Weights of a small GPT-style language model, trained from scratch on English Wikipedia.
Training: a variant of SOAP for these matrices, 382M tokens, 8180 steps.
Each number is 128 + 24 x the weight over its row's rms, rounded and kept within 0 to 255. Layers, rows and columns count from 0. Numbers have three digits each. The size before them is the row's rms in percent of the matrix's.

# o: layer 5 attention output (transposed), 384x384, rms 0.105, rows 272-285,303-317,335-349,367-380, columns 192-383
# v: layer 5 attention value, 96x384, rms 0.113, rows 80-93, columns 192-383
o303 113:174117152116169106145113135115107143119152137131108128113164140141107181110118186110133119130077143131136107111132111122147157046096142143090108162121120105122157122114131126149153136136139151092123110172108102118105149183082145113123124099152134150117114132132139122137151099171130100122135149122100132087146163143108142081117092153113140123151144108130142131060123131142133106105118153128106116121075118136151135113110122096124135101132161158140154072103128060147114118134144117129122114135128165128098149149145113159121118119108133135168153120111117146088137077100103089114
o335 108:074124109130087143093115121139148111161110122106155134156108123081135083142124103144104133126169107139120142129139151120096097187178127111168158107141164128120104129153137130094127154115141106142162130113152164126138116105182105135129139166117113115154147106113103127126090170124123137131116108111140153163101085120139102172136153101153101144144135161125102112187130124126125154147132098141119144157173139115085118139132133156176110143106098122096110187125111180123148122128072140120150135130147082131145136106105144123097132132136128124099109148129145124166116158148158154146
o367 070:113142152121109145116135086133125155141140134133124139131086116083146110128121132123133143134123096089095167117138096151146125193123092081113140148123179156126091132119122141149144083107113151158118109126104125153113139145130115163161152127122143122141110166146102127142135129101137153175131098182133144174138104108155141192171128146104120136119106120097120129160147107135121086138135122096139127141125146145150126143168125159150165171149136083145159122139152188105101122104113152108123124149126096120160083124119139090127098134130138157065143116166104136134106144112129150108
v80 122:097143146138137127162147150132122140158190117098063126169113071145113133108152120131144102137082115157101129101197149092155127145126088110144107142144162116148165112085145145148066105147159117152139146160144151085186128141176136108120118086139099135145120138129105129097147097120138143106097116145127089094164154154125101135112112122161101162098101114117116122132110149150147135148146151163132165083147120150175097145126077133154163130151169144137135149115147124128146135133125139145118126135125138121100138121110104094149153122096110126115128106164161086120091084143114098166
o272 118:147117113189138111155135125140140117173103115108123127088188125123151099077130158123137127127114116174117113157148128096119139192163096151147079118098156154134168132160146123151145115089114106141126089113128135119121117117072132160140152123100153126129126108136087140139119123134129103140136123110075165141118151098176104180121157101090132094114158142133156142102145099105127156150114113165147090133110124102124122114142115131087091118148099125091152139143102134140170129110132153148144121181113121138143116110134068127130124129155090130117135130116142113148131072146107106126
o304 117:130131139059132157102119123123092151084142159136150146165079133125126130159136108117117151125139119083122127102082137151125113060111160133090139134130104111142079118084131134104105125156137138126159179159120122137121143147203104122127117137158129147128135143135165113106145118124166158114126146119176107095144121174110158082155105156144140139139100131102104122161108140148111097124140155108098132106113115138125152126112130136162169145094169135162105143135146148114102119131153107113102137078152134104089160140153155126148142131101149134137118124132124136094127141091141158135
o336 102:157116138203117122153140134168146107158117135124116123105153125101130126087119154129137106115115135166156170160169121098108149175165110132156117125123144151114181123158128121141133133103115106149103101100120134104138130108072152141139140127091149120134144103138089148149102134127092129146129096124074149153104150108158113174130149107084137097116147138130147149091145125108121169128120108146161092151100135105139130119145141110088113140163090099087152133136134120131174117140113134131143114176122102152161081122114078140125130134155084134133143118112138131131117090152126098127
o368 070:149132107149110100116131152104178109109139115151126154099104148158146149121144143124080120131120133160140144154146133112168167162104119123174150074159117106085104172128168103163142112105126131120121111145109144153095134127124114125136122103129115078127106128110095108147113148149097095158123147084126184129088132041087102124130086130120152159128090123157134110125130138143096135147085113200131145169149155121125146098127164105118084094148108103135126146096106135150141150106159136120130140118093147108157107134113080125140098149137128129134143111096111143122165124168103089129
v81 122:127119119110113113127123102090129129166149123150116137133134141099102118145111087126106168160144143113123128111072123116129102105075111157130128148119119171131169117070147106112153084107129132129137127093200108131140106075113098133093177153131136099132111138145127153149095129115139099076125193095139124132121160159146092180118152122149093110109155132159119125110093110133136108107129163142164093157117135125098138153130162131112120103141154142087107116133131151090099161153092158156122150106156170124128105165101078119134140138108170102147095120111121152104135161169124166126
o273 115:120152121100089122142158111105127161089093141144148112134093133112091162145122149148116144150118139142149127119134134121134153094152140140085124130122153101115141142123115149080139151132121119136121112098140161095168160182182139103121172151127110057144112114083123144147137115120119144117122157123130110097147127100073126135085107148094079119133099117151114121143170147130096139157110120156117096150151100101109103155134126106155105146113098189139150125147109125122136074141118137103178107102149125137111170129098136151164158162170091152115134173106082131124122153119125124109
o305 108:145100135138175115106120139160120113144162073123125126136164139129170108118143114113125122112117128141120118138132102142133116160094108111148122116131117137149106117143151118178109106109134136133112139134086137166069106063090113133132086109134116185118146130151121111139114165132132134126115115166122159169094095149153125128149136109149166122131145137110136113122056115109133124085125137095137164111111165143155169097119101150123157118132142071134108130117153117166099165097146110106097149130108141137148083116165127095075105103097160100139136096144157132135139127135123123150
o337 103:122146128106082130125139114129118156104069159162147136101091108118107134157128157129124148134136116118135128115122141116102117113140151158096124149116143097125152140124094143087151147163138140121123102136161164113138131189177146106125171146137125096129119129099123151136148107131141134121114165103112131108155148084074155148096099124098100106150092113161126123125191148150112141187116131161110096157161124115117085167120137106172120153141087208137152123161115122089145078130120156114161091128146129124111182131100135160170154131169080165116135147115093135140133134120126114125
o369 074:118147112159148161138141116083145114125120124166122102126111104127146134102109128085126153159146155131141121120143134154146121151160126139152125120121143132124108143186137140079120141135114166098116124123140134141142118153114136162140149175121127097122080110158144137095183143099136114144119137144154090117135117111125105159097167120109133116172141117125101121122193125152112124185144175138080109115106125130117115115084101149092108171110124162064123117089081145119151132099104102119088109147106100117142162144166138139182130196126137110115119143094099094131178145118174100115
v82 121:089095120110136146154094162132139133088107132143161159098172157118145136079127122116170144086112159140120133134149123147135124114136053127121127094067114135077053135134130150111127135145084133139143144121087123105113155114165094148106156122115134112165088121111113109094113100144143128169136108126103108138090142151145117123136142118077160141105127130148145139136139122099119091136141147134140101069091123156125136142140144124144124135146160140109167128132183098136144121112142128137126094114123150108155128081119077137144140135153118128107113140132113100155124131149118155156
o274 116:103106114123151092161158120121153116130120111098132122087139076117157103149141143169145150140139182114164127125163141130177086124118108112121128172134159175105140147122117104176108110120183133155138166127145116111108115125124134132108098136127123155121144098137154114103174133112127169127133087113132171156150102127097112169118129135136120169203133135143137153167172126108091161155130106149104089169112102125086103127155100101121163103182148126119168127106092149119119148136111145137097135139144144101127121101137139108151152109134102121134134104145082120093119112113164115079
o306 113:155157127155100154109133145153089127139120143161130087163131171134101133121126092082101091111109073137087124140104112139084140118139161126119136096120090086137131103150128171106151140153064108095128096126125137157141168123134114115159148119122146090123140166134106124141087141142134094130132153134126070095103148123153140080145132127152124096076125127110154103089092112152152091091116136109132156062164142140166138137113146170134090149091122107139093146146146115150103100130163132107151103107120110121125119175151115146126113131136143144123123163107172136160130127121108118181
o338 103:119116130111151101169146111107127131139120105096138154071142069113150123135146150170152161139160176112159138134148136136150103125127116110123120163142179156119116175119110091153109125112203130160136163135147108102127104121112121134113082134121091179122150119123185119113179115110133144135117086133107166183161092128103124159133143106121110203197136132116123156172161140126096166147135124149113120158117128092069104134150086099129159112156154135113177119101098155126142146136100148109086145129147144135127121104109148112123149124133114140097125105129099119077114123143151104099
o370 071:100117092139199128117082128125158119126131165131166159142103117103111101153085143142162153135148148111123120091124111144108114155123124099123104169130141170130144148076112106124112114121144147139183101127100163150119113148128119158114130091146173186137158100102135173169111128115106168118133105116158175123101089142123152139161147109099117125157120185143068102129095140149103132143119167103115138192116120145118132133134123117157146103152088142171119123177122102134151172108113156145140135150162110124127115143124125145161098154147152134131160102173128157119164160112170133107
v83 122:096118134136080097119128115089114157128117156134164135113132193137084128124160087129132095094156144169168125155144144092148116100124134123129104096121122139114142121122134138145145067150184159146154096133091117121119131097111137131084088134099115143170084126086139130173122124132137113121078140103153136132109190091105132117133091107098123107129098116124158117100090107150122135162064142119121140143155144116124101110132099144122106106157090108153110144135109153114151120099132124141135131140105111129115132143162096134123096129164087130152132060100138099106126133130160135143
o275 115:148116138139101200165116138147162119114141134126126129123127147122125154124134116115104097143115142137148123122101163146089093092134155145200091163164149084119096121136140107136172124127133092155165124139136140155150125146129123118106131111147146080137128145124146137141106119118094144096160107158107145116146134136085133132156100109093147116093087136112095141072146138127113147153136089089130106111152109115101100134119134096149142149126151080126149094075112134118132122176111146107134120098169129183139109140182101113092133131128147141162127122142148121154134155098107101163
o307 107:135125132122158088109138126113080120124128095114122127136120114115126097124132156139131165124151122126113121125161074120176133156114085123071164085098104160148153143161143114119072157113116159108102140105108124120106126121126106123119129125115126205121143096125103127133141135136147127157119157118142139121118128115180121123124167151167119151149139147118133126175116121141116113109155166165133125133101148144148138117127134143098107091110122172145130149187131098144129119098145101116139133151091154094143126122099165135145103116131111109089127154116106146086120106148140161110
o339 100:132100135134096170160115126132161126100142113116145121108136149124124145116143128109144089131102143133147112115113172161089095082141166134164097147161151107104126114116124116138155100118108097150174133134142120137157111150119159126113124118134122049129131174144139163104111131108112132101146080154107138118120132142092124147127091088095153108084111130129100150091145130115136144136133109073106096128157131128121121129129105115159140165129143083114128112071119158101129120162120146101123122112162104166124135134165131107109136133086148138129115141149146129165141167127115115150
o371 074:124142085157141175138134080124106128173132145128122153118107086148132156171123123131097105130106101091152105110116180132115163149155188107154152150111128144128121097124120134112145089165098128153156153120133103070108134104120119115131140120170091178068080143135113094090118135139132115132135099105142110090127104114090095100116086149131173104136178096099129095100144153126157116151108112097103127119139095107111134129138152120158152148104103092116132099134102149137147117164153122166104121149142113121129114117121106081116115122126146177187138101107161124087119134105114100104
v84 121:060128133090146150110103088089142141117155073114078120101134107140142135166140087114140082202155079140167128114148119105106152110106087081086126121120119136136155106093143131120129106162157105108109120096105118137126063135147075121137090133151127147125130123074160124107130141149156121142121156197115115145085132115147157138117114109115140138084100131097129123128178157133112059158136176146112103145109122153117100130117156119065153127132147163123135126103120156176151114157126081133143094116123124130158173138127117091135118133131131118118155133147100142086107119135109097124
o276 119:135068101122117110150116129156113129126099147122172086142115117124121119185094126179091137151126122094122155131137162138109128179137125102113148136112114092113134087105125150096182171146112142104105122162149164096112162131143163132118132106125141077148166176161128169095091101097149121088125112138115104125104091192157122153111130127130173136133125130151094135093114106164113174131110089124158138105147130124177116123122159124121114145119117098143138116165148164077130145094091127134134160132180125109132167125120158107145089152124131102101111118101136156122132151145135168130
o308 111:130170139180129125111172113100147117121183117133103164106137126147144114080180143102131116110127115166113125142107117123131127089119136174153091133148124173117116176132120132152065079150149110144146141103111097139141109144127130120126131129139104179119080120139111079162173148142116145146151144103161131139175184095092140106159121147124104099119139134112146122157144118094157097157142167120092115143115096132077158125136096144137149127152145142095139157082109123154142123135162141117124102128081121134113065102125100144103152078137141163150144126151130106141108115101152118120
o340 102:143084123098118118141117135139100127137089136113145096141117127117112127182072111188095130134128121098106143129141156139114142157141117099111155124124125100106135077121114144093184196114100146117091115170154140103149154107147147128123135100138132077121164140130134161093088097112145123104118097143110117118112069191150121117089117128132171140135128139142109117096110130164124171097102068122167140115151124141171116125134145106116098135120125095157131113174159144079131136101093139120146157125176096126127175121102159115152107149133120113111106134123137150101112146139148170141
o372 073:115154127124133159128116151148106076148085172108112122140124154131137118134141142158131128150133126130179089166125120137102110135164124127130147113115142105112143114129149102146164120137110172149102105123123136116154121127093139146102143139114203070088174107111167150141072095136130127146159106115131136093075075144165124183106107116122131116105132100134118122110127102130121115101111169113183151120112129136158102176122150073153088092129149107110112124134155152103120077178140123120141124118124139119123154146169149112140159147159096095106135160123112103171124090169099162120
v85 126:125127103154179076114089124138148094123114174131133122136126101139115156129165118133121104179172112092120125158129154109123140178131121101146117118133130118111118145125147134140128091166088157084122144122137147115128135112118188130166117115139124108133105145126121098150147132102123130090152092145120084125121174117089096117107091137127106087139135160108174131143145127114126158160090132133114144141129101132132141131119122108140119139163138124183131126115173095125192131168133168056137117141112163123116108104130164156136103115109113079131127129135131172137114118108102127135
o277 118:101109125137118153164099101143137161121081094145119128138116133141144125138116120130100149113147143118109110086131089116123141104133131113138139109119123123131178137147158109139136135106102112155120133103140175166136147133158095056158140118116104154102086153127099133123139114107118108137131117135130095145110150119102112165130126111123118114175153115129121122121095103129096128139122116126076135133184109178090134143122125109096133092125104107124131147110119144151139129120122193133092088119145141112146152122158097115151089175122106144105103109127127132118152127104120107173
o309 121:153155109128116101110141125111129083136177144130146133111142134108137147093146157147138105136112127116138131161124177122119127152107117151128137141141147135132061130109101127138128117162158140105130128165156076088131085127101139182119113124122147090140170113141173108147100140155141144134109147119130141090127082123159150099121130146131142154068102139111128134159155152108137127120148126135169114108063144102153121119147138133158112151126137152135125099141135118124108113130124072125125175142111133148103080145113151125107181087138122143146159146137128119112107136138130123077
o341 106:109103131130145141154125112143130181139089106131126109124095137160138123132093130120122137134146138115106097091145071144131115115142143118134138117121116132130176134171166114126143134119101096156140125084115176168149149113164095067154126121116128160109075140129101134112127128103104116132139111138123106138128159141111111160149143118143114093169156095150123136097097109160112142141133133142080137135166102167110132143128117117095144096126092120139133148105118153122137133129119168154104085114152129112142161146140095108154065151126121102117090108123142126139143140099121127166
o373 075:110090179148084138139133123149115128108110115140110123147152105105105137138141120085105126130125095139150064083124157152119144114102140135118104151194081117140180111125136127130072141110123112132135156105089150125120211105129121111120100123094129154132127109122115135119104139144138083159122161173142162195097150164095129119125076101123110106159128115117111121123090136123125147140141132109075095148204115131114171135181117136129127130119126151091117139157110114113092141110146101129123126082124081130184162082145129109135126112126176152109131121108149128170148099120157149156
v86 119:132161107140104173128083112141150129129069136116114132123082100091126127157158116179121122109141165171126130152127108142145096115135150116105138121142055117111112105135169099113107116136126131122123098134109083147118147113124149129120065132098108155145162122147148141164117146129104151111184153134123097108105136126154056126105133141114125150154132146122097128132105110192137104111133168129123089092105126130114140145144118141106119150129119118157115122134150163129114104088128135114126130126106106098119122068126098091120090084117154073143121147109151154120126139087127138140
o278 116:112115129101144125125137129158143126095154129148136123083133127105101107118106150157112113141181144134115131146174073121113101116072103125161105132117174133114224137124112124119127105093111123117072119154155173090127110072127141120067121129142107073111137129126116120141139109112142102165109112130114082137139141157134144151187120170151144123109117146122124139082151133117136126167129159116122146115123134118103124196105145148135136149161164159148151077123150136147104113155146153104122156176088147148129095104154145137108117117161131123142138133167179110113200129127142101117
o310 111:147150128162108132135123126096110115135100133140121120158129146157148151129139111120144117109081083111155125101097196133142173140170161122093153147136099126135018106124134136158127155166150129130150141137121124160123129202134110117176126118136150184118132162127146106121120130101131158086158130137144165131118116117132125108071132082088104127144114119138146135150114111131113123104120108134127102161135113129155128067147104118111128116113101117091113190124105117094166149129138120157119120105175116124132170156097124122148149131125114149113102117076104159131052108125133146146
o342 099:119104106111154129129157130149127138126147145113148121092137101113112113100100163153085109145155126115125085112165070108118118119071103136167122112116158153116215140123103085127130097092081129125066150121143136091138155058133153104085114136123109061119130152136106118133129137164134074150082110140114095130137126130136139143159114180138128124136121163108105128125153132139147135145143151114116144101115114125096118190111135132103120139147161125163149083112168143143096125147116133100140146154103154141105088098164156144116137135131145131134146147159156087122188128127142106118
o374 071:095086089146165123126134132176157122116141130097115121086112126164162152136108155099150155138134175110141113156122098144102138130114108163115160167130162104141151098105146151155159111100131125118107128135112110101139107098135114131091153149114153098137126081096131119147111089112109140182101135090127135144104160128124115196160121151143116122118131110127130135133130154109089127145129140114110114159136153151120138206128117092117112142114110133152118114198170110156104099098098131165142128152119130140127140082127144128107122118119097079149158173131087084151178143075138088114
v87 124:089131120140153151113096116118102175134105139112158127144126148113106115136108155113101099121127147147123131186104109101131091119141055107090093158104135138123105158105071120126100142149132116113123098128129133165123100119134113080134147085094154123112119127136139126122113155115186130094091138148120098099152141159155117093133135108172128131102120078112151118118124176141086122139093133091139156121140133110139162135133111150181119134097085135127135094111148131119141081164113138123142139112119072153169208080140107125129124144101113090130128140107103148125157164155132092177
o279 114:141108111131085120136129172165161155126108144073127135180164112128149126145137129143126125176123143094140128115111127073170116133128152159106152095162079115142137077131111122159146141112109109134180140126119130168173116175136100145139132082130128086131097120107117141156147144181099167157139128160125134106112084156147157161108147154117129141104152129134133106115138143157150118162135088108157144148163159171129155106117133146105079172106135147100154082117101167095155128137120086115098091138081140156137163108145142098101119087140121164132155114129149146099129147140130099083
o311 115:140142153103164120144135074085123100137154120179113130099089149124127115142108098090099142080136099177107162128151129174105133123131124084159105181089179141109126185135141142103111114134136123102070111134122117083089140098121168130117116155140116166121118178140145129136120109106142080096111134101117120153146158081089102125138108104150097104134113130120133141143110118094111146102126166130080104107098109088142113149131133121138168062142112138146113168117142106156097137116125152137146147124180124095119073164088103153151151168153141121128106139139119113150124113122124166147
o343 108:142097109141108130113119183158155147119114137075126145177179097133136132122159132165159129172123141096147108135117136081180114130148157165107141082163109138157144073139126105150131154112113120129169145125120137165159130150141076144122115096113120091148103104093128116116136138162093140175155123115145163111102092157130165136110158165110149150115142097140128111101143146141156109142127095115133132148176160161112143109099133151097083167119139148099126092125093126109151132119144103123124091138102137153132168102181154109102108103128126140140140114120153142088154119131105096075
o375 073:104119133151130156097138105130096110098113102112109127142155117132114137095116116127127136134083138110157150156117108101127144134090132116097115056129094103141121102129127113131151133102148113158177154121135146146152148140087162155136143162137127113142182110150142116169137124099133150103128152158103133114136146181142150118173097117136157117114158091147113119121164082137128080123113091139193100134174109183112125132133128160107077153123136118120133145139121127069142123151155125136111147148078131156119153091154126117095135075111086117119144138089147170152111116084108115132
v88 122:142112101158105117114135126102151178150160128136143128117121092130114110121104121173115154149062136159135129144111124110087125112080110096099126108139147151118090139056162120153114088111157144149149133144060157113143123103133140149158116131107151124115134132120138100103130105139138141178138091123163134066122108146070116160106132120116163114140137133117087137091114138126148136106133125107111143145139128128133092132150123119116124133086108151149159140148120126124101142160094090113133089109119137088104128138122057188134102164112096142121155107180124126117154152111118139191
o280 121:160122130095120119097132095153142108095112120097164174102166098128092105120113152094129115139146125111120124129107136096149123159161150129099106105107118139163126110091170088139104144167102130110164107143148148123188106090182119155143130126127150145126147140121108131140125103196141146118168158133120155129149127127126078108138119140135115151102121127115093088114156084162094136136078119115142097072088151110139180104127112144164094143097112117099169120120138119148129119121118120120129140136132136153111114173147146131143161127110106129154171129135121086152130068100137180152
o312 113:104134122165135134176117129120108158155147145149093107111120175140187144135145111152122132119119145129140143108135089140102144106103112133158151157167131129104126135164079173110153134088153136129126166110112091118066145176081142103116131104138104113106131123105125138131123157070136119139076084117118114126091127131140161147104120108101131102151139145126187145154098160105152110117164122153139134167161132142106092166131124115119150120134150113157081142110117130117113155119141126133132120107152121104145148079112107146122109119123149137095089114105150166090127189144117089126
o344 108:160129148103120120083143126156151109100105130106152174141134091126092116111115137094131112131135145103123096156109147116183115163134146137104094126103119125139112100105182102140104138156092138131154091149156155129192128075191114164128092130137144137142128137126121122129148097200134149134154149123134115150162128136147088110163133136139136165105131108121087108090165111180108152141093127128129102078097131126154155090133130135154116150105122124101172092122132117141139106130104115131140145139121144165112102163159146098119145130108113126148151122134117088162134082092134162135
o376 070:145157131142154171101103125127118125148126152161112167133100135083125127117098097151133140158093156165135130161142147128098144160180158113127102135097125173162171120124142125095104129141116163136159128146128154113150116070151136127129150133121140137120087155161173110108140094121114158113155147153163144162121140123133113119122134125151137123134155138153103149130115144141129161130116146105137124147168069156143143122161089130137136159144106162101128101170152120102096043112097130120100139136121121137136150169125112077122111166134136103133171137142100160145113070151064126171
v89 123:120061110149113136092147148104182157116148145136110119106142080120140112101167147107157147143112108106145132147123087147119112112136149147165119139166121108121118121125143126103155141089098117136139119114129165116128108108134164065160116163146161120150158112182125091179142138137132159154128097112150096126117137124199135108131140128156111169112139120128147111112083110169100134123129114112130146156102131144107143098120154113203121105085116183097141179103120120162141158140079146124140116122114133117076085135115118134134135138116090152136122143130127100127154130169133110161
o281 116:190130110110156180100153121149107116122108134123135103135119100128113164130117071107135133087085108100152121106118139117143144131132152116120120106110144147146109158139087141112100143148149122127132137137123084107094122116157097177112103157123106113149162132108122117111128132128141157157066150166137144129143139061104133140152124071096105130151134111121116117147125136145137142154100165088141146129136152106103120105143165136146094107088127127128152079133135113100150173147109137138122119141137171135126158147120118168141111148134145119100125123141126177126130121127091075129
o313 116:078145155141101063146100128117124119147126111141126148103132151132154100144120190142128117159165149134104144150134128135116127123130105125129124155125114106112144108156174119124163105101134127136129154135106166167142125158101130084158140132120158135118098129126128127141123125123113108103181104097115116142119098173137121110107152163178142119107123139122134150111135119124127128129142081162107091104129114165146136153091087128106164135155147135134093170127112142154129081124173118127122134125123102124139094106161142104103125108128100132122151144120145096116136138139149173123
o345 107:195138118118152146117141115144113122120111127097136101140138097155116174124123065118148117095082124107156135104096127111134133136118149105128142111150141154158131160125089122124095145147126122122109141129128071088093152104148118170103112161126098132132163127098109110104142123118136140153075135167129143097121144083109126128141119078084092144154141110136120124136107142135137150150117175074120159140120128099124113120149154134135086135097116092147166099142143104122126163145100106118110115137117164119127154140112109139146120135116174093107096133124136170129131133110097075119
o377 069:133120130125111187107157100160112144124134143158124074151150123117145139068129082083109163098121129147162140136185103108121113138175123141128199113101129129114111105117070179119097153118076164161131100113118093129130102140142159172098160067138130116123203139122140138128151126154143144142099118126110102145161144091111131143147117123115118145129152128141135129164164108109162103115131150115137115138119113122128101118149144155154100129114095119104110101139123117109097143107070148146134130086103133123131157137145108148107174139101122115146100093093099119146125118098111127109
v90 120:106137103155139139126132132159129109115130083140115159163120122141153103153144111124115129141152103159127130123131175142124148117085112128100130141144211130142103120131121131122110174146115132105116122142117102079099103099091131135087127086113084108126138126152131133075134102146134125090100167140117154151119079075139160167143111140148099136123175140110153139103128120166122078095085102159088113112107106158107124128131098086160146168151112102133121109124130077144151105140090152091130118180118152073106121146119141142117195153155148093121092088163092161106101149106128107133
o282 115:084138103143119131154126126069126150077167115166122132072134154130108149155092090072100141150143103163112136136112093143141096118126199164099092123139123159149121087103131112139118143170138098115096130099096145092109143111151145116185106131120122124120105066129146172105160099097124125108127095128117097085140163177144138139162153131142143120104133141140144120165161115135155160164161109153105137141126131187153112137121147096139139131130114130117109162101145139107134136083098104157089106180140157121173171111151106189132128145092117118126156147113109164137148121129120170121
o314 116:161112162109132117115113123185132110198087143098139114168137117136159127110162175180150101094115156099151143133137161105112150152146058104156166160111123131100129168163125152110160120095133155137159145144133123142153109121100123103086173114098139152154153186140116102166098151144147152143140159118125146170107100093105113095111103144139123128148114116115110137093107145104123114089086155124155108106120121076133132125126136166136109135112136143136146104157116123163144143170187138130158157109113103125101087161119144064107124105155134144145087129147161094112101129111130093166
o346 109:102144091135143130151130128092116145080189138127114136076124134120116138152109073073103138157152082163118141125131091132133088112125181154107086109138113163149117061106145104134114136155137098142086113102100140105115151125152126136183109131129117115119107077096123146105139089107106100107132112152139114092144160174151129138147150123109135153100147144140156104171158131127120166161141114141083160145114123190140105127129141095108122119154121118102119162118159124131129127100107110141095095170150146138160139102144085172157130156097122133118159140103115161155133119118123179094
o378 070:124145130093097164142094139112145138111137152163132147147090151128105114106123123118137099165130088104096094119138091152158162132113178126124077087143118124134142085093150116145105115107135111112100127089124157150120116129163128160150142128160119135112094089141151161115149135108103116146119131103157138106102156116129118137122117114129134099073141143160091135140121109167114176149114083135144123120130142129125125131134109141137163146072155138147142127147103085126114089124116143136118109098116145140135156154103111110126165123076122085155126124112108108135103113139146155131
v91 122:140175164134136122139129120131129155155116139128154088146115097147146175125092140134117116132108127135156127155146095142138109169137151131157122122152186132151154112087084137123091122131092156101146131175142128093142129141129183144131098130111157107111133128151108168147085103121132121139116174105098112081145120132138180146150060131134154130100123151112121119173107110116109129127132118108124134144133107110101156132147178135103120066125102146151152115166118113125160107139114126111103086129131094122131116110138125122116131113104131157136102109145116127123160149119128078136
o283 115:085140180082129121124151102148117132162156078161137125135164124139106125160157115153123156137107120123112134117116137151107118125071137127140130082137144121162109062161169110157175143147087112142166144130105107151108116140143130124119102105099061101125129148115156158120097143169109139184122096144117132129117112169106121074146134130171134119149169141103118118138206116152126113131121138125138138131105152151136148183125083080140088101142168095123142133101133101143107109130131166111172112149105152131137112135094136118083118105123133138096114137091104149070127116130091126128
o315 116:167116073153136127132108167099124124102099169123155133131102144126143139088098126121134092153142140142146152129147115100143129110167132130113116159162117139115119187099099154114091117102175143120085130107147164120128135115106094139143171156155154156113125116110099086139172113096133114079143153119142130120126135094125109174117140120103095108131082115145159136126070117107120128125129117135125118146154110098115098072133183186116143165111099169129099123132121130098139160121131086151094152111149105137126152139184116142168147151145108114154150118149149086197138147123150130138
o347 104:074152195110133122117153099148123129164152089143110125113167120135103106154171120156141162105130120098100118125086139153112126135074117116142138109114132124137136076129173104155169145144106114137176133134117091156090104141136144119123094095098084116137117141124171170115101146155120150159131089136106131140118104157117136070154125135175128126148164127115138111137189144148150113120120131107141144127110173150151119188124090085144093107137166102114148127135124126141126119125114176104174099157110138118141110123085140106085124115122167127100113135102117161095100081124109124140
o379 071:096093153115136137126119114147148094117125113118081116107164124135164149161105108130106134119134146090152150150084139103142111151145116148126154116110103128076135078126127116100153150125111114118163118154099081146132101112090121128110080128085148122174156130143173123147104110145130136149080131149114144087176138151142138073131124095106173162079101134117088109118111141151137147113162110143103164096138096122109123120115127149135111093115126142127141118161087132189103147099133146104159164131128149142139111056072128116169118102151116129117092125141109184096153099168117112108
v92 119:115140138117153129143119106147151124079134132166140138136114149159115098150123117088125065111142120139128132126114134119102115132187164099124123103150158129145109131180132145110146118137123082129147141103121120116107123156144121142107155141135119119134091104144107106148129161081156119085189100091162119130143096136097166138145138128162110150081126123138138136111138109128165150112099137099180163101114104071095116135136138131083118108111149123131130099134118132116130082028089153124120122111147155121093132096119140134122110133078129093104167146095156115106120111146108083133
o284 115:129177124121101097175129104132129102121090142136149093136160167125108132188142130128139112078140111129137121138112137164132127125114123152155158114146138162083137097150146107186129144158130128127101118134159110148133136086087167087142085126106082124091121103131158117117144093114188066117122191106129120134101122152121135168148083076119117109146108126142134109130066103101090172139145139120126115106109107168122107146102133127116096125126089122104131114136117108133127113151127125111111155165092094135128081124153121110135080118174055127134161150149125157087141150140133114111
o316 115:125095132113149157073140145106122151102167140128118167094070102132143113073114128144103166168119157120140109113135129104122133144131131102109122154131097109166129153102108163075121129111140136131122135135115157115116135171176117168109145125126155162158123151102118159114113143149075179141120076165117151108160163118118120087129149161156153130121155118114131143131194161150158075126111103144131125126159138126129153102147128145147176131114153121176137140120136145164134148092120135171143104079167172142136169129094112147146158148103191141137110101130161108181120114113129130152
o348 109:131179110121104116157143123140143105116095134122128107154165169123119146188153122125140098103138102134129143122126118149142114122117119155145146094136133166118138093136157111193137129145131137144111123132138077138142145073094131089152102125114076139103130110138147100147144105114169082134117184093129122145108122132138141159112104098126122124146114120166141110114073113111105162145149126103118117114095103169128111148114120136114100133132109142092138103138125107126118107161129124085117160184091094132117079129161126116134075117169068121130144159141093145068133149133130119120
o380 072:098150137137097128141114106101123119122086132144133109146147133085081135159150141148175104128153148121116097150130108114096115113158150098137135164122142111136114156125134090137104139139131093096102108096150149120134105110125111092100130149132158096115119116146101103150170117097146121104134147147130125164146096164145131099116128072107048157096115155104108131133099124085127129145137137112141158119098133115100120157115103102105109147113118152109134142124132098086187146121150162118130163142087145133143183140137111063132113095134118127131118143094124131118140138088116163096
v93 125:189104125138108107102127114117061092121167145108144116126152136132124121131126146123136149132160097141123127153141117172136122080169117123090132122109195137122142141117145164126094127109119090092119117120127121126147115115147126138075153111152149144112136128143182120077111138155181075110138156099165138126102160129168115133105124111132128169151158130092128101134122188121111148140151137118167181136163096120101134110123114139118145144162125100133158132113180203131075145129114157112108166118131093142116116096122099138133110133133112193130095127141146117120117131086156092142
o285 117:110119102097138094119125128072152124124098124124120093156098120115096177104111209120110120146172139112131123137122105131161123149129132140122082130097150134103097148151059123123130185140174122154105106141084154117083150154117142119125111131128148130117128108146149139130164137141097138142145157129135096111152135135086143165127153132136159177133169086138103126121114123118130137098123178121139107132095113124167154146093177134180146120139131162104123101139085108115136124098114119100138102079112129134144141131116136095124091098109139149156102123116142097191146126169111113141
o317 111:133127138136128183135133124181108137133142135127139177102156115154172090140144052132145140107086116113109151122113148113094128121106128120134186134153091118128137076109189140129137043118093129124145149148150108122163103102125107152125140152109131111141110130119107114147112128093131129140113124130111142138114098119172119087154111131123089068105097150103141150147170122117145113173129072138104125134144135149094101131144089144084101140115104131138134133116147138138138116185120133157119159155114121124114122111125127150154182157149104097093136123140112174076141152094147151110
o349 104:101109098115127074113128135083140108109120130130119091187098116140102189102120207130125122157160125121144115148122093143165122125124122127119091131100145134113129167150059112127137185128170120154098117112079138142084163132104147106115126117125105137105113114121133126120145141185099120140144137160124110110142133148080147154135142112150163171132168107133103128102103121124108148097128164117127126126093105114157172157096147130154164118127111133109112120150090124107116140092129138113121101089133141125128122130131136095109102108110144141164130128110130078184121112144097100139